config.toml
num_hidden_layers = 16
hidden_size = 256
num_attention_heads = 2
num_key_value_heads = 2
head_dim = 128
intermediate_size = 1024
vocab_size = 1024
hidden_act = "squared_relu"
norm = "layernorm"
norm_place = "pre"
norm_eps = 1e-05
positions = "rope"
rope_theta = 466000.0
rope_fraction = 1.0
qk_norm = true
attn_scale = 0.0884
bias = "qkv"
tie_word_embeddings = false
parallel_block = false
extras = ["local attention windows", "shifted keys", "gated attention", "value embeddings", "hashed n-gram embeddings", "capped logits"]
init = "normal"
init_std_qkv = 0.0292
init_std_o = 0.0292
init_std_up = 0.0292
init_std_down = 0.0
optimizer = "adam_variant"
learning_rate = 0.00178
beta1 = 0.95
beta2 = 0.95
weight_decay = 0.087
lr_head = 0.00673
max_grad_norm = 1.0
warmup_steps = 503
schedule = "wsd"
decay_fraction = 0.665
decay_shape = "sqrt"
final_lr_fraction = 0.0
batch_tokens = [32768, 65536, 131072]
max_seq_len = 1024
doc_mask = true
train_tokens = 629700000
max_steps = 9975
dataset = "wikipedia_en"
Each number is 50 + 15 x the weight over the matrix's rms, rounded and kept within 0 to 99. Layers, rows and columns count from 0.

# layer 3 MLP up, 1024x256, rms 0.0896, rows 21-31, columns 0-63
60 22 48 38 65 52 61 50 67 40 24 48 37 19 46 66 60 51 70 44 30 60 50 48 65 53 52 55 45 77 55 58 52 42 44 48 62 67 60 66 51 78 48 59 72 45 59 52 51 51 65 39 57 48 43 33 31 51 56 69 58 17 55 40
47 64 56 66 49 62 35 38 49 44 67 47 24 49 52 41 87 41 55 52 40 39 70 64 73 42 49 39 82 61 55 57 50 13 25 67 59 44 52 43 14 58 80 45 68 50 76 52 53 69 32 64 53 65 48 63 57 55 63 53 44 53 81 37
49 54 25 31 66 44 50 51 55 33 69 27 69 32 59 54 44 13 56 67 52 63 55 25 58 47 72 64 47 45 59 29 36 42 59 34 92 50 37 53 80 39 50 46 41 42 49 78 59 59 46 53 11 64 66 66 37 62 70 52 27 29 00 55
47 54 37 17 55 24 73 56 52 48 57 52 31 45 53 56 50 26 50 73 33 36 56 26 99 67 44 31 26 48 38 24 40 58 26 67 29 24 26 43 44 60 56 49 66 76 43 55 67 35 25 80 40 65 63 72 67 46 49 43 58 31 30 44
48 47 49 48 51 47 52 46 51 48 50 49 49 49 52 54 53 50 50 48 52 47 53 49 52 50 47 48 47 55 50 51 50 48 52 49 53 50 50 52 51 54 51 51 51 50 51 48 50 49 55 50 44 48 51 50 49 53 54 55 50 46 49 49
33 58 10 36 58 36 63 61 36 26 35 39 58 50 80 20 45 48 70 87 49 56 19 18 75 50 38 55 40 86 24 61 59 36 90 29 55 54 35 67 31 88 60 84 88 92 80 50 33 13 55 35 54 54 28 33 52 41 37 36 48 83 87 57
64 36 48 32 76 60 41 47 41 39 58 63 08 34 44 29 66 57 63 50 36 57 83 60 52 48 50 43 65 51 57 28 50 42 48 49 17 62 73 49 30 79 44 41 73 50 49 60 67 45 53 38 53 40 56 49 53 58 48 64 51 47 78 66
51 46 52 51 54 46 53 48 49 49 53 47 51 45 53 54 53 46 52 48 45 50 52 47 54 42 48 47 48 56 46 48 53 44 53 51 56 47 50 52 48 52 52 50 45 54 51 44 55 51 52 46 46 47 52 50 46 52 51 55 47 46 48 52
39 10 36 33 56 40 79 42 59 53 54 55 33 29 55 38 38 33 14 43 32 32 71 65 69 45 48 41 80 42 45 55 71 55 35 32 62 43 52 68 49 28 55 65 62 57 22 33 53 52 46 48 36 42 32 48 57 89 35 50 53 56 74 69
30 59 31 60 59 47 62 47 91 34 60 56 31 34 50 38 63 15 62 43 45 51 37 48 69 45 33 29 27 36 67 39 49 48 43 30 38 59 69 76 50 64 43 64 43 58 52 31 42 66 68 32 43 68 50 24 49 46 32 68 70 63 47 63
15 32 51 47 41 61 67 53 67 36 61 41 74 50 49 58 61 59 31 52 65 38 38 44 44 48 51 41 32 54 47 65 56 32 44 34 43 43 63 50 33 70 75 49 47 51 50 35 17 26 42 44 57 51 65 78 48 61 36 59 77 39 13 63
# layer 3 MLP down (transposed), 1024x256, rms 0.0853, rows 21-31, columns 0-63
49 52 38 36 38 66 46 22 41 53 49 47 32 42 61 39 32 72 52 55 63 29 33 49 29 44 53 46 44 43 45 72 64 36 51 54 40 63 67 39 59 69 28 47 52 45 56 49 63 73 56 50 61 59 52 40 50 56 51 35 36 57 53 45
34 42 61 51 56 48 63 59 47 44 64 59 47 77 32 48 33 63 65 58 34 64 62 59 21 43 51 54 65 57 41 77 49 44 88 57 39 49 76 55 55 45 55 39 30 49 22 45 35 50 62 70 32 87 63 47 60 63 62 64 17 41 56 68
63 37 75 15 54 42 34 55 42 50 51 51 50 38 20 26 47 41 60 45 80 69 40 42 58 43 50 49 63 50 50 05 27 44 66 32 65 41 49 53 60 25 27 51 35 61 73 61 43 45 58 34 52 65 55 49 38 45 41 42 31 57 14 59
71 43 26 57 56 37 57 53 64 44 41 66 34 39 73 47 59 49 45 41 59 45 29 56 40 39 51 69 60 27 57 40 42 35 31 61 44 30 46 74 71 42 47 57 35 67 35 58 42 47 46 45 57 49 21 57 79 56 38 48 54 49 78 39
52 52 53 51 50 51 53 51 50 50 50 53 49 51 52 49 49 52 49 50 48 48 48 49 47 49 52 52 53 50 48 47 50 49 50 50 50 54 50 47 48 49 52 49 51 50 52 52 49 50 51 48 50 51 48 51 50 47 51 49 49 49 50 49
32 62 44 57 62 78 56 28 55 39 87 51 65 73 53 58 02 68 72 68 03 45 55 46 59 18 17 46 45 52 75 56 22 37 59 71 30 52 46 41 34 66 54 87 34 22 63 42 54 19 24 28 36 70 51 45 39 24 81 38 00 88 65 71
42 60 55 39 62 58 46 31 43 58 71 68 43 48 58 69 51 67 55 37 52 37 48 59 45 45 69 23 43 14 38 50 34 42 36 41 61 73 59 40 26 46 51 80 42 17 41 32 43 54 65 48 84 60 69 53 82 39 53 43 87 46 46 57
49 49 50 51 49 47 49 52 50 52 46 50 53 53 48 51 50 50 48 51 50 50 50 53 50 53 53 45 55 46 50 49 50 47 47 54 52 46 48 52 53 45 44 48 50 51 51 54 49 51 52 49 56 54 47 50 53 51 50 50 51 51 46 51
60 45 73 41 50 67 55 61 51 26 44 41 48 64 55 31 53 53 43 23 60 43 72 48 43 53 38 66 50 59 33 46 67 60 21 51 40 30 63 47 35 38 30 67 90 34 39 45 72 57 48 38 73 38 20 54 60 61 61 48 60 66 58 60
45 93 37 66 57 53 59 54 77 38 65 57 43 63 60 30 32 43 82 53 39 88 13 60 32 44 43 53 48 32 55 68 52 51 57 57 53 48 49 33 52 70 37 79 49 22 39 44 25 28 70 39 76 74 52 66 47 29 47 79 45 86 35 60
31 57 32 27 53 27 51 62 27 43 68 68 45 37 65 31 66 44 26 41 55 42 64 78 51 41 47 49 71 57 48 48 58 38 52 58 61 29 31 52 62 37 40 32 87 56 71 23 33 53 38 58 65 20 17 51 37 36 20 40 33 94 35 60